config.toml
activation = "gelu"
norm = "layernorm"
positions = "rope"
rope_base = 10000.0
init_std_qkv = 0.0316
lr_head = 0.00872
schedule = "wsd"
decay_shape = "cos"
batch_tokens = 65536
Each number is 128 + 24 x the weight over its row's rms, rounded and kept within 0 to 255. Layers, rows and columns count from 0. The size above them is the row's rms in percent of the matrix's.

# layer 15 MLP down (transposed), 768x192, rms 0.104, rows 416-515, columns 128-159
size [101 110 105 118 113  96 104  85  93  83 104  97 109 108 102 102 102 111  98 102  96 110  99  94 105 111 112 108  91 115 116 111 114 103  89  88 115  89 105 102 104  97 105  90 100  90 100  94  99 100  99  93 119 112 106  96 102 103 104 102 103  91 109 101  99 113  94  95  81  94 114  85  88 102 101  94 107  92 107  97  95  99  96  86  96  96  89 103  85  98 112 115  94  83  99  97 105  98  98  91]
[[106 101 128 132 158  73  73 110 104 137 145 167 107 127 114 168  74 150  96 111  86  82 116 123 117 131 178 150 114 118 128 113]
 [153 104 158 119 156 121 119 151 184 155  72 124 129 127 111  93 162  89  89 122  77 123 139 143 139 151 133 132 103 113 138 136]
 [182 119 133 143 114 153  95 101 121 122  87 166 120 145 150 153 135 104 125 107 118  86 112 139 155 101 112  94 150 166 124 158]
 [112 119 146 179 121 136 132  99 158 152  92 165 132 157 111 106 140 135  96 130 132 103 157 174 116 108 131  95 146  82 100 152]
 [149 172 130 125 133 114 139 173 129  86 137 125 140 143 135  86 117  71 117 134 129 136 104 129 113 114 155  95 123 186 123 162]
 [138 168  97 144 145 148 100 132 142 121  85 114 168 130 130 187 123 132 128 144  87 103 165 134 132 134 124 113 140  83 169 124]
 [108 102 117 118 120 120 151 110 100 127 154 103 116 101 132 120 122 142 129 104 110 102 122 123  99  98 187 151 170 112 122 124]
 [ 74 112 112 182 135  96 127 118 183 135 123 133 175 135  79 125 136 139 165  81 148 112 132 143 152 115 157 118 106 119 147 122]
 [180 134  87 130 127 163 111 127 132 128 124  73 132 130 103 117 109 132 129 131  86 131 142 135 127  89 107 116 109 158 159 130]
 [118  98 142 114 106 136 144 117 123 132  99 147  95 147  97 129 116 117 134 157  99 151 139  99 147 123 140  79 141 150 126 113]
 [118  96 132 123 119 121 141  97 109 101 139 130 128 125 185 132 158 134 139  87 132  97 126 120 108 143 117 110  84 136 153 142]
 [133 100 102 142 156 139 140  98 147 134 137 118 140  91 122  92  87 164 141  91 122 153 120  91 102  94 148 165 108 127  85 133]
 [136 110 125 150 144  94 140 135 129 173 122 120 136 170  92 156 175  95 114 135 109 150 123 140 124 115 162  95 133  91 176 100]
 [ 90  93  83 145 125 129 176 155 122 140  89 122 120 111  89  89 118 172 132 158  98 126 118 117 105 164 161 135 148 138 139 124]
 [103 104  98 128 177 113 118 130 132 118 116 142 126  80 119 147 110 104 141 119  92 115 162 142 144 135 115 145 113 146 132 155]
 [129  87 142 140 134 105 142 129  90 111 151 142 123 108 143 111  87 136 179 178  92 133  73 158 129 101 130 111 144 125 107 150]
 [103 131 103 154 156 118 116 139 159 106 155 148  88 150  90 129  98 160 153 144 116 133 125  78 145 156 124 150 143 120 114 105]
 [114 145 133 105 135 102  65 110 136 134 161 131 145 131 132 116 122 120 140 145 132 167 138 147 116 110 120  71 118 104 112 147]
 [143 136 104 107 118 102 118 116 108  92 114 110  59 135 102  97 106 157 152 159 190 159 109 122 149 120  99 133 122 109 114 106]
 [ 95 171 152 128 116 146 148 115 156 167 153 108 151 163 129 108 162 132 143  85  87 100 136 191  93 140 137  97 136 123 130 142]
 [113 127 140 172 116 170 151 135 117 112 146 141 131 133 130 141 158 147 138 157 154  99 121 124 162 116 145 127 172 114 135 124]
 [131 149 114 130 158 132 140 150 105 137 135 116 117 108 133 107 122 162 147  94 146 168 150 121  95 134 169 126 111 104 126 139]
 [ 85 120 150 137 155 133  97 122 160  96 122 163 161 130 136 125 157  99 160  98 153 153 103 128 112 136 187 140 107  96 152 132]
 [147 116 132 136 136 117  82 125 106 151 147 130  96 109 131 152  74 120 148 138 140 118 149 159 150  98 128 128  90 128 117 167]
 [134  87 170 133 110 137  69 107 159 143 111 127 122 150 151 128 172 128 130 119 166 135  89 116  92 113 151 139 138 120 133  78]
 [110 155 198 149 128 117 137 180 144 105 139 165 169 123 134 146 125 105 151  77 129 104 111 110 123  71  68 147 143  85 122 120]
 [144 135 100 155 123 106 112 139 130 165 117 133 151 116 129  92 174 121 172 126 174 107 110 123 158 119 126  88 129 144 104  98]
 [116 119 101 116 159 176 125 106 152 128 107 152 124 145 161 163 155 112 162  93 154  86 140 136 117 131 136 117 128 130 149 155]
 [108 147 112 114  94  99  85 104 136 157 150 140 157  91 147 152 174 138 104 147 159 136 178  89 116  90 146 159 117  88  87 106]
 [116 135 105  98 104  89 126 114 147 136  76 104 121 149 154 127 157 163 149 117 144 139 104 120  94  73 165 120 151 119 127 144]
 [115 109 108 137 133  86 148 118 135 197 125 133  60 150 147  90 126 126 117 110 103 149 107 128 130 106 107 137 121 140 100 161]
 [124 155 135 116 150 155 118 125  91 154 105 101 108 163 107 166 173 141 125 116 116 137 119 142 149 121 104 105 158 151 149  65]
 [111 135 179 116 167 148 136 105 164 115 173 153 129  95 167 115 131 137 143 107 148 112 149 112 148 102  68 104 140 183 144 108]
 [119 174 140 135 128 113 109 129 164 153 122 120 149 114 110 131 142 180 109 140 121  89 177 143  84 145  81 123  98 113 131 153]
 [144 122 101 107  96 163  98 125 154 136 146 118 150 149 101  79 146 119 108 164 131 110 149 128  92 132 139 156 109 114 129 120]
 [101 147 132 141 129 113 128 153 156  75 107  91  91 131 151 141 153 136 113 118 149 134 119 116 155 126 109 124 146 137 133 130]
 [ 97 134  81 151  84 125 140 107 120 125 127  92 168 112 140 110 133 139 175 107  86 114 119 140 127 183 135 130 180 103 100 126]
 [131  83 111 147 125 112 173 178 174 141 104 137 106 136 136 137 112 113 136 117 118  85 145 158 117 100 138 102 138 133 116 133]
 [120 148 135 114 175 135 110 162 139 182 145 141  90  92  94  83 123 141 144 163 125 110  94 139 106 142 117  85 111 104  78 114]
 [116 141 122  92 148 174 138 117 129  99 107 141 145 180 114 108 135 174  97 135 121 107 130 147 116 103 114  97 154 112 117 148]
 [142 128 153 146 129 159  77 157 125 121  93 147 116 116 119 100  97 133 169 110  80 147 139 154 128 142 149 126 115  92 130 121]
 [133 148  95 103 150 129 145 109 123  93 109  85 155  76 150 122  96 146 116 104 109 138 142 118 138 102 131 142 110 102  79 141]
 [121 131 142 151 155 124 170 111 134  83 140 133  92 124 120  93 124 174 150 118 116 133 115 112  84 141 165 145 141 128 157 125]
 [140 117 138 114 130 149 107 151 123 151 145 142 157  83 129 173 150 130 107 151 147 167 142 115 159 122 148 159 130 127 118 138]
 [166 119 104 153 104 113 112 139 108 131 145 158 144 121 176 112  82 156 136  79 124 130 150 104 102 117 117 130 137 129 133  77]
 [160 131 108 150 116  69 133 118 155 159 108 132 133 131 153 124 162 109  99 108 141  95 188  92 121 123 110 107 114 160 152 172]
 [120 131 178 107 125 119 101  97 168 140 171 119 143 165 120 113  69  60 132  86 130 139  94 122 109 146  87 137 172 122 118 142]
 [104 135 148 137 135 122 138 182 139 115 106 114 109  96 137 128 109 177 123 145  86 131 148 134 146  97 151 143 111  70 104 122]
 [133 121  65  80 122 148 111 140 142 158 146  82 150 188  91 128 134 106 137 136  96 123 115 127 111 188 118 149 143 147 175  95]
 [130 141 118 167 169 152 106 164 174 136 148 144 143 106 131 131 144 122 110 119 133  99 109  81 160 183 149 129 103 137 151 149]
 [135 156 125 127  82 100 125 125 126 179 128 134 158 166 158 144 139  94  97 147 159 116 166 122 123 153 134 126 116  81 104 113]
 [153 101 129 122 170 127 129 123 130 140 137 145  95 115 176  76  93 156  83 162 120 158 118 147 129 106 123  92 123 112 118 135]
 [ 90 143 120 150 156  96 113 164 133 115 127 106 102 103 144 169 111 115 151 150 152 109 113 133 140 128 104 152 141 104 122 156]
 [ 94 138 122 117  82  95 134 144 136 188 122 122 117 127 124 149  86 156 145 148 125  91 132 167 129 100 177 150  80 152 133 114]
 [140 164 158 152 110 172 131  90 120 101 143  84 129 119 145 119 158 102 153 125  76 152  98 143 117 150 108 133 137 146 104 161]
 [ 94 174 154 100 128 131 139 123 127 120 137 118 140 161 101 112 112  96 160 166 170 113 148 103 149 108 166 180  97  99 139 182]
 [174 121 144 108 144 162  94  92 120 105 138 183  78 146 151 106 133 128  81  88 152 148 173 114 142 106 165 133 107 103 149 206]
 [148 128  95  90 143 144 153 123 119 146 139 147 118 126 144 153 124 128 137 141 124 105 169 158 128 113 116 113 161 116 125  92]
 [ 91 160 157  94 122  80 129 126 132 170 160 113 166 113 146 116 126 158 135 143 115 114 166 171 104 153 144 112 137 135 114 165]
 [160 144 118 112 105  91 140 129 113  80 189 141 143 136 158 112 137 118 159 128 119 118 166 110 117 105  83 116 102 111 129 132]
 [106 129  90 123  89 130 117 102 161 104 110  94 121  84  68 135 102 134 123 113 135 145 112 132 142 154 149  85 130 108 124 113]
 [111 121 105 163  89 121 132 166 135 117 118 159  94 155 124 112 106  86 111 101 128 107 114 144 113 136 128  95 116 199 117 110]
 [172 138 132 125 146 154 113 198 122  95 145 102 142 139 111  83 114 154  82 112 137 137 139 145 144 109 172 122 134 137 106 150]
 [126 156 155 118 110 106 147 124 128  63  87 132 162 106 136 128 153 158 122  98 104 129  75 118 165 132 108  84 112 113 141 110]
 [ 86 115 122 113 131 135 142 136  78 126  88 156 139 130 129 121 114 139  89 140  86 144 113 175 132 103 129  94 134 129 156 144]
 [120 159 171 110 131 158 148 166 130 144 143 130 122 149  97 118 137 127 142 142 130  96 152 112 158 114  96 150  83 154 117 100]
 [122  99  74 140 166 139 134 143 150 150 161 104 131 150 144 132 131 138  99 101 118 162 105 103 138 112 149 112 132 187 125 147]
 [132 121 106 116 164 117 125 119 128  86 148 104 103 102 111  96 142 155  76  98 113 147 147 112 151 141 126 134 119 120 108 117]
 [141  80 146 150 123 113 153 144 149 150 137 105 104 145  76  99  97 106 110 119 128 120 154  97 140 141  96 124 152  98 122 152]
 [124 105 120 103 132 141  94 125 132 134 145  88 106  72 129 146 127 163  60 156 148 120 126 121 158 137 113 150  84 129 110 139]
 [183 145 116 188 133 132  89 155 181 140 136  92  98 150 145  86 145 136  96 129 110  83 132 130 107 162  97 140 122 109 146 116]
 [142 116 129 139 156 122 154 113  94 140 107 133 138 130 111 131 167 128 110 116 209 116 135 155 100 160 101 106 106 155 132 108]
 [119 154 158 110 122 101 133 124 181 156  90 119  99 120 147 138 125 147 100  81 166 145 170  89 136 132 142 147 128 138 118 165]
 [135 147 113 150 184 118 129 137 161 116 115 145 108 127 129  84 130 107 123 124 149 109 113 137 162 129 108 109 112 139 124 167]
 [ 94 119 154 108 127 124 178 122 168 143 155 140 158  97 124  72 180 116 159 137 126 174 134 134 117 144 147  89 128 127 146 156]
 [118 103 159 117 129 147 141 131 166 104 117 152 100  99 127  88 160 126 158 120 122 103 141 140  97 154 126 102 173 136 153 132]
 [117 147 118 117 154 154  91 143 114 139 120 164 103 112 141 141 122 112 149 124 120 114 123 117  94 134 162 104 147 118 149 110]
 [145 122 114 143 142 111 129  85 121 182 160 150 124 124 109  98 126  98 141 134 146 116 123 141 141 133 131 116  76  96 101  70]
 [140 108 201 112 123 129 100 157 150 166 122 123 129 164 121 109 103 130 138 155  56 110 119 136 115 115 114 117 109  97 148  60]
 [150  90 104  95 142 125  86 140 115 113  88 127 156 104 146  67 136 156 106 150 114 156 133 152 126 175 148 155 122 147 119 133]
 [147 129 128 152 122 123  83 122  92  94 105  76 142 144 143 147 130 127  91 132 112  88 103 120 164 115 126 153 123 136 117  98]
 [116 184 138 182 107 162 136  97 134 120 139 148 137 133  92 120 116 124  95 131 147  86 130 152 109 146 135 126 123 128 141 112]
 [164 158 161 117  95 187 126 145 123 115 164 129 128  91 165 196 147 141 120 105 135 175  99 127  72 132 106  74 181 111 134 111]
 [106 123 192 183  92 131 100 150 138 105 162 106 138 124 133 147 145 132 124 106 130 124 161 121 124 115 102 181 102 162  86 111]
 [ 62 125  68 124 167 101 131 166 122 121 138  73 100 104 112 157 131 163 106 175 142  89 149 132  98  89 115  96 137 154 143 129]
 [149 159 164 110  80 125 102 105 129 114 112 164 140 149 109 116 126 120 128 132 126 126 128 138  99 134 127 121  95 130 149 136]
 [131 134 119 128 135 125 131  43 137 129 147 157 169 129 165 134 127 121 110 137  94 116 149  98 161 131 112 148 149 120 161 154]
 [133 109  89  97 125 101 122 160 150 116 136 106 111 147 151 118 152 111  98 157 155 149 167 133 109 123 132 111 155 118 150 123]
 [126 111 136 203 135 132 147 141 150 147 119 141 137 103 115 132 134 126 154 148 162 173 142 125 149 149 147  70 151 144 108 125]
 [138 163 102 109 147 120 111 163 136 152 138 104 160 113 151 131 155 152  80 131 184 104 153 124 137 126 109 118 161 128 131 131]
 [112 119 122 140 130 121 124 141 109 149 116 151 132 117 151 104 159 123 161 155 189  79 162 100 137 142 120 137 135 119 121  73]
 [126 113 120 125  94 151 116 130 123 135 129  96  73 114 121 135 161 139 118  93 123 114 105 131 129 113 130  93 102 106 127 121]
 [126 114  98 137 112 173  91 144 130 123 166 109 122 138  96 116 124 132 116 107 106 115  68 137 191 121 124 147 157 123 132 142]
 [167 148  98 150 123 107 108 113  98 166 140 114  95 131 113 108  82 137 117 119 127 149 110 130 132 148 157 152 133 142 102 132]
 [106 128 132 153 115 137 120 139 148 149 123 109 114 105 117 126 124 160 147 117  97 123  93 145 140 170 115 108 145 154 161 146]
 [139 169 155 142 151 126 152 140 126  73 178 154 160 124 117 109 143  82 155 105 141 126 104  94 113 134  97  98 137 155  76 127]
 [171 136 126 140 112 130 149 152 146 112 147 112 115 123 125 196 117 131 146 122 106 147 153 152 121 105  81 121 123 121 121 127]
 [116 123  92 109 141 128 119 135 112 101 130 140 106 110 112 131  94 150 138 150 150 139 143 136 137 166 140 129 144 126 121 103]
 [122 156 145 173 147 110 106 103 142 138 136 140 128 109  99  96 126 163 126 133  98 139  96 142 145 130 110 115 146  98 141 127]
 [184 117  93 137 151 129 108 169 175 129 141 143 100 105 195 129 112 142 164 103 125 115 150 117 129 101 124 133 110 123 132 103]]
# layer 15 MLP up, 768x192, rms 0.147, rows 417-516, columns 128-159
size [101  97 107 106 102 101  91  95  82 103  96 100 108 102 102 107 104 102 101  96 103  94 107 102 105 103 106 100 110 108 104 109  97  95  90 110  98 100  99  99  93 100 100 106  95  97 106 100 103 100 106 109 104 104  95 103 101  99 100 103  98 104  99  95 109 106  93  90  94 105  92  91 103  98  98  98 103 107 103 102  93  93  92  96  95  97  97  90  98 104 105 103  87 104  98 103  98 102 100 136]
[[ 95 109  98 105 143 130 106 118 117 140 160 121 110 127 197 130 148 162 117 115 137 140 157 143 150 100 145 147 140 157 146 139]
 [122 164 130 122 149 144 124 113 111 125 118 147  71 147 146 106 126 117 165 145 162 113 151 125 140 172 114 123 127 111 187 126]
 [178 157 143 110 142 115  52 137 149 140 139 140 129  96 146 107 110 170 178 132 119 163 144 106 150 154  84 171 154 135  82 142]
 [153 101  87 176 124 156 181 121 126 129 143 129 109 105 191 149  96 151 150 136 109 135 123 104 146 147 150 149 153 124  97 145]
 [106  98 151 132 131 102 108 112 102 126 150 107 145 175 128 113 120 125 142 135  94 132  90 127 108 156 134 133 129 121  78 123]
 [149 127 129 137 132 117 104 105 155 107 152 166 116 118 143 120 161 144 124 132 149 126 116 128 155 161 156 138 105  98 105 151]
 [133 150 130  91 126 154 138 151  97 137 122 140 114 138 176 138  98 123 127 139 125 163 128 103 122 142 107 162 151 138 120 156]
 [ 95 124 141 109 115 116 126 115 122 136 138 166 118 112 169 138 151 115 140  84 152 118 123 114 150 166 141 137 104  87  97 142]
 [107 183 114 119 103 129 126 133 116  89 154 133 156 150 155 138 117 157 123 128 128 134 114 141  78 117 141 145 123 126 157 161]
 [111 142 164 110 123 136 157 138 101 144  88 179 147 143 123 119  89 150  88 141  75 140 108 110 116  94 111 141 126 147 135  91]
 [121 132 130 150 103 160  84 100 164 113 102 155 145 134 118 143  96 108 128 145 116 148 114 111 152 151 123 119 128 132  99 124]
 [120 158 140 126 108 104 157 121 111 146 159 120 103 168 126 146 131 112  99 128 141 112 106 106  98 189 123 103  95 124  75 118]
 [130 175 132 104 108 127  97 151  81 106 152 116 129 138 153 185 139 106 145 101 102 114 143 151 163 117 121 128 170  98 170 129]
 [113 110 107  93 159 130 201 114 151 143 143 134 129 119 153 168 146 151 118 129 145 122 147  96 126  79 155 103 159 148 113 129]
 [100 122 141 133  99 127 131 119 125 134 154 165 117 134 149 135 151 115 152  84 136 148 132 110 130 138 156 145 112 143 113 100]
 [107 159 140 121 116 107 130 105 121 101 140 130  82 111 161  92 114 109 143 145 132 162 165 168 154  99 138 175 114 119 154 118]
 [ 92 152 123 113 124 157  93 114 133 109 110 136 101 129 121 148 127 148 117 113 133 180 102 121 149 153 131 119 146 112 126 114]
 [110 200 135 146 131 152 149 128 139 144  97 150 164 116 107 165 117  99 147 108 145 116 161 146 126 107 168  92 156 154 140 114]
 [136 104 121 167 147 135 137 169 166 118 123  99  91 102 142 145 102 174 104 126 162 100 138 129 151 115 143 151 149  84  78 100]
 [103 166 122  94 154  86  93 138 104 126 139 132 131 109 106 141  93 117 159 129 150 173 132 141  96 113 144 170  64 132 141 108]
 [ 88 158 146  87 138 147 137 139 102 154 148 150 138  83 114 145 108 111 148 138 142 106 140  78 135 128  97 166 136 133 117 104]
 [155 174 118 146 149 117 140 122 137 137 139 153 140  87 118 125 135 151 125 115 176 115 114 164  81 116 120 135  82 100 110 134]
 [127 103 119 125 109  90 146 118 126 144 119 148 118 167 106 129 110 167 140  98 142 140 100 153 115 143 142 160 130 133 112 123]
 [149 153 156 125 142 137 135  95 110 106 146 138 162 109  89 114 127 132  93 186 183 127 162 160  60 132 126 147 145 137 124 146]
 [142 102 152 149 157 146 116 142 144  95 112 122 132 156 153 117 115  85 118 139  96  69 140  97 132 118 148 136 138 149 109 142]
 [124 136 161 123 129 124 118 111 145 147 123 124 141 126 146 163 142 119 122 133 172 110 178  99 121 133 144 129 152 118 144 145]
 [163 157 139 153 151 114 126  99 124 107 171 173 156 139 135 115 117  95 126 141 176 136 136  70  91  98 109  83 170 114 145  88]
 [166 140 149 109 131 128 148 124 148 106 145 155 127 144 102 111 102  92 137 152 131 130 114 165 124 140 101  82  87 145 164 159]
 [116  97 131 108 115 126 137  98 106  97  98 125 111 154 121 137 100 151 147  89 128 161 146 172 142 113 166 147 146 140 122 124]
 [152 151 125  81 130 128 146  73  90 111 117 123 170 129 114 166 122 110 127  65 160 101 149 129 105 143  86 218 124 174 125 124]
 [128 112 128 125 132 134 133 138 130 130 155 160 139 147 104 143 114 149 150 157 108 144 123 145 112 100 147 166 128 117 142 127]
 [151 147 103  86  97 118 168 127 126 136 122 110 162 151  84 137  98 109 126  90 133 142 132  83 174 103 125 160 138 134  95 116]
 [103 125 104 140 121 124 101 162 141 128 105 129 132  98 117 149 125 117 134 145 160 153 130 128 123 101 104 157 149 154 126  72]
 [161 131 149 125 122 121 150 115 107  69 137 132 122 142  96 143 113 132 194 109 139 121  92  79 129  95 121 153 140 156 120 120]
 [122 133 122 135 100 129  95 158 113  88 138 117 155 141 136  98  88 133 171  93 154 103 175 185 122 120 172 103  94  76  90 131]
 [168 103 146 144 140 109 146 167 101 133 112 173 153 170 133 192 156 136 168 127 121 116 141 133  80  87 124 150  69 151 125 158]
 [122 123 159  81 166  89 143 133  97  92 115 101 164 123 151 119 122 180 103 136 124 109 100 120  80 124 144 186  92 138 102 139]
 [142  98 137 123  99 129  95 103 141 155 171 147 119 125 123 124  96 168 175 136 146 129 139 113 106 154 115 139 131 134 135 134]
 [112 137 125 142 111 122 118  97 163 105 130 130 112 141 136 143 140 108 164 127 169 171 124 118 160 142  88 145 152 119 114 119]
 [109 126 128 154 131  97 162 135 152  89  92  99 135 103 163 151 164 145 117 103 138 123 161 130 146 119  92 169 110 143 153  99]
 [115 126 133 153  91 111  79 119 114 157 123 128 116 144 129  86 156 150 106 163 154 123 105 178 102 140  93 150 158 113 108  97]
 [164 126 136  99 152 130 108 121 124  93 157 160 135 154 160 156 103 144 114 115 183 119 145 155 136 119 108 163 125 154 133 117]
 [152 135 129 136 134 131 119 123 117 100 159 123  55 128 145 119 117  90 157 132 139 143 140 128  94 108 147 110 128 103  96 138]
 [ 99 140 118 133 155 129 119 116 146 154 127 150 179 170  85  98 167 112 106 142 174 161 137 100 155 125 138 126 121 148 152 109]
 [102 152 142  96 142 146 106 157 120 120 156 130 114 188 152 123  88 145 119 124  95 154 112 164 144 141  86 132 129 137 115  83]
 [104 142 146 135 154 154 142 123 125 115 131  84 147 140 147  89 152 171  90 125 136 130 136 131  89 147 176 155 113 127  91 127]
 [123 126 129 127 120  79 116  92 132 124 145  99 139 106 114 104 130 133 118 106 170 131  97 155 141 108 113 155 101 134  81 140]
 [123 146 137 143  97 112 136  56 125 164 102 167 108  70  66  97 129 139 117 156 134 117 139 113 182 128 169 114 126  96  69 140]
 [127 134 133 109  96 146 142 104 122 163 125  98 137 141 133 115 139 105 133 144 109 100 143 135 106 121 156 129 176 111  81 136]
 [135 124  93  30 157 120 152 102 114 133 114 146 157 136 144 101 117 171 117 105 161 133 101 164 133 103  80 170 136 151 103 125]
 [125 165 124 152  61 126 128 144 130 154 102 100 161 146 130 140 152 124 127 150 128 102 158 120 114 141  91 155 125 105 139  83]
 [118 157 115 131 119 137 125 156  55 122 128 115  98 147 148 108 100 129 148 147 153 150 126 125 119 151 108 141 130 103 141 153]
 [ 96 124 153 160 130 130 119  97 114 129 148 190 129 126  94 151 141  91  82 120 149 106 127 115 151 178  85 138 129 160 125 149]
 [153 108 117 128  89 122 115 114 131 129 107 121 125 145 140 136 109 106 100  94 130 111 124 123 154 148 106 117 110 136 124 150]
 [163 102 121 152  76 128 137 130 130 131 131 147 103 117 161 182 124 159  93 106  95 158 137 158 144 106 136 106 116 139 121 165]
 [145 118 126 144  88 129 108 135 130 117 164 112 170 129 148 136  74  83 146 123 104 101  97  75 130 165 158 101 146 160 182 105]
 [110 148 150 132 127 133 131 162 111 176 110 111 157 110 140 164 132 168  92  96 130 157 137 146 154 113 165 168 112 119 154 151]
 [136  84  79 134 157 162 136 159 123 134  99 148 140 146 143 156 114 145 142 109 170 179 156 104 110  98 128 140 149 104 121 106]
 [ 96 117 115 158 152 161  74 110 169 142  94 126 160 119  82 123 100  82 115 145 190 204 158 100 117 172 139  96 157 149 150 115]
 [161 105 149 138 140 117 114  84 107 180 129 169 132 118 150 117 139 142 113 143 125 105 157 123 138 127  98 169 161 181 127 147]
 [102 132 140 157 112 155 128 123 123 136 120 115 146 116 138 145 165 166 162 164 107 162 153 129  98 133 184 119 101 131 102 111]
 [123 115 139 117 191 132 117 100 113 129 130 140 145 131  79 125 137 176 159 153 151 110 125 123 121 169 107 176 124 100 127 119]
 [110 134 141 177 110 136 127 141 121 137 107 139  94  99 116 113 126 156 110 134 134 122  92 162 125 143 134 125 148 116 143 140]
 [108 124 132  97 135 142 155  85 134 145 176 152 141 127 156  98  99 127 182 121 107  90 178 106  98 133 132 137 130 162 155  90]
 [129 102 103 123 160 125 137 131 123 150 140 108 160 111 121 190 126 185 141 145 164 119  96 126 152 194 118 177 124 101 128 103]
 [155 160 182 148 140 160 123 131 160  92 102 167 103 142 135 121 108 139 149 119 102 142 133 154 165 127 136 135 100 138 111 123]
 [131 108 159 130 132 140 140 132 102  88 119 134  99 103 137 164 125 142  89 149 138 141 112 148 109 121 132 100 141 167 176 132]
 [144 151 107 117 124 131 127 104  92 146 112 142 129 140 197 159 124 144 140 100 130 131 120 115 154 117 155 131 133 144 141 160]
 [ 94 102 120 139  80 139 150 149 140 106 133 151 135 192 158 126 124 110 166  95 151 111 165 110  91 118 122 104 133  86 149 101]
 [ 70 110 121 160  81 112 139 129  76 131  96 152 121 126 191 131 127 147 116 116 137 100 145 160 108  83 142 138  99 135  93 138]
 [132 125 130 111 126 133 100 137 146 125 125 117 145 158 188  85  81 127 147 144  95 117 134 113 146  89 151 131 139 108 118 141]
 [108 127 133 136 132 134 137 106 115 163 104 141  96 122 135 114 123 139 144 190  59 165 136 108 159 123 103 136 131 141 120 120]
 [100 159 115 121 115 123  64 152 120 113 137 140 169 133 160 133 133 147 166 150 151 139 162 126 143 109  96 130 123 118 120 120]
 [123 180 155 153 176 102 117 149  85  97 145 115 142 151 131 145 131 167  80 141 149  93 120 146 148 105 111 129 140 144 129 113]
 [146 129 111 130 133 117 126 160  86  94 125 169 116 117 133  99 106 103 120 153 135 135 135  97 131 139 133 134 119  79 135 144]
 [111 155 149 174 141 102 189 114 161 114 109 103 127 133 134 155 135 123 134 105 111 141 115 107 170 125  85 141 145 103 160 126]
 [108 162 148 118 127 145 152 124 107 113  78 106 111 126 156 127 125 128 147 142 158 127 136 148 107 145 142 149 152 135 156 176]
 [149 167 121 111 140 124 123 138  92 121 108 155 145 155  97 153 116  88 121  80 168 148 119 128 119 114 101 137 142 179 119 131]
 [ 80 154  98 142 122 142 139 118 123  93 135 154 116 146 102 172 134 125 104 159 123 102 134 109 116 153  88 116 134 112 163  98]
 [138 152 117  93  63 151 155 100 119 182 117 130 107 104  86 117 110 158 141 109 159 172 169 138 115 131 123 119 156 145 120 123]
 [162 119 147 110 104 150  92 159 137 115 110 110 161 170 133 124 131 104 125 154 143 149 156 121 137 113 112 120 142 176 101  95]
 [ 92 119 122 165 161 124 172 100 132 103 107 106 145 135  92 110  94 127 110 137 162 123 141 134 198 128 138 168 110 132 124 112]
 [117 111 109 110 121 188 147  82 152 156  86 138 106 139 129 110 108 134 108 141 143 130 120 166 143 100 172  99 145  95 150 109]
 [122 109 147 120 113 113 159 106 139 151 121 120 132 137 163 145 132 137 109  86 127 163 127 178 150 131 127 110 111 160 124 113]
 [163 109 122 122 100 172 148 170 119 130 128 106 169 135 137 110  85 127 104 138 103 104 130 135 121 109 121 129 128 166 137 119]
 [148  91 124 154 108 172 144 154 112 103 155 104 117 141 128 111 111 103 146 169 150 160 136 125  94 128 164 105 138 142 137  82]
 [144  88 110 154 107 141 153  89 132 161 134 138 172 114 102 146  84 139 129 118 143 153 150 156 127 191  93 144 162 119 114 132]
 [135 174 117  94 136 151 110 118 110 125 150 132 135 171 118 112 105 153 133 147 112 111 114 158 109 125 119 161  90 133 129 143]
 [120 133  92 141 112 107 115 132 151 145 117 147 155 143 130 141 125 107 169 156  52 135 133 147 119 140 140 128 110 166 143  98]
 [128 133  47 149 129 144 135 103 130 105 123 105 144 139 122 115 128 169 131  89  94 146  91 158 167 109  98 117 109 121 150 120]
 [151 103 139 172  95 127 142 125 105 122 116 152 117 164 133 164 101 143 140 114 119 164 150 114 144 136 135 162 145 125 147 118]
 [142 119 133 150 134 110 147  98  86 113 121 141 131 144 158 133 107 126 148 160 106 148 124 129  94 153 165 124  81 151  95 161]
 [151 135 130 130 125 150 120 121 114 122 104 114  99 128 100 103 103 123 121 104 168  99 165  69 115 153 120 138 142 120  70 132]
 [111 128 144 110 113 107 177 142 145 113 126 117 137 123 137 136 105 164  74 120 125 161 112 172 121 141 127  71 105 166 109 145]
 [113 137 133 152 136 149 115 126  86 147 136 131 148 134 161 123 169 166 124 138 115  82 160 130 144 121  98 147 138 139 144 160]
 [ 65  92 114 137 147 109 113 108  94 104 130 141 137 116 138 130 133 144 100 146 110 155 132 128  90 153 150 141 102 151  86 100]
 [143 117 120 158 171 133 136 177 121 139 137 113 122 141 142 119 142 137 132 106 134  85  92 173 118 102 101 205  96 112 142 155]
 [118 124 120 127 129 134 114 157 111 155 124 154 112 127 177 142 117 164 110  97 132 169 145 109 125 169 157 144 168 112 119 115]
 [ 79 122 149 145 157 115 152 112  96 132  78 124 145 124 129 141 177 121  91 172 153  70 125  86 141 149 119  99 152 131 163 106]
 [ 96 107 132 116 133  96 140 105 143 148 141 122 158 163 131 164 124 104 149 147 110 114 170 155 117 145 119 138 123 163 144 113]]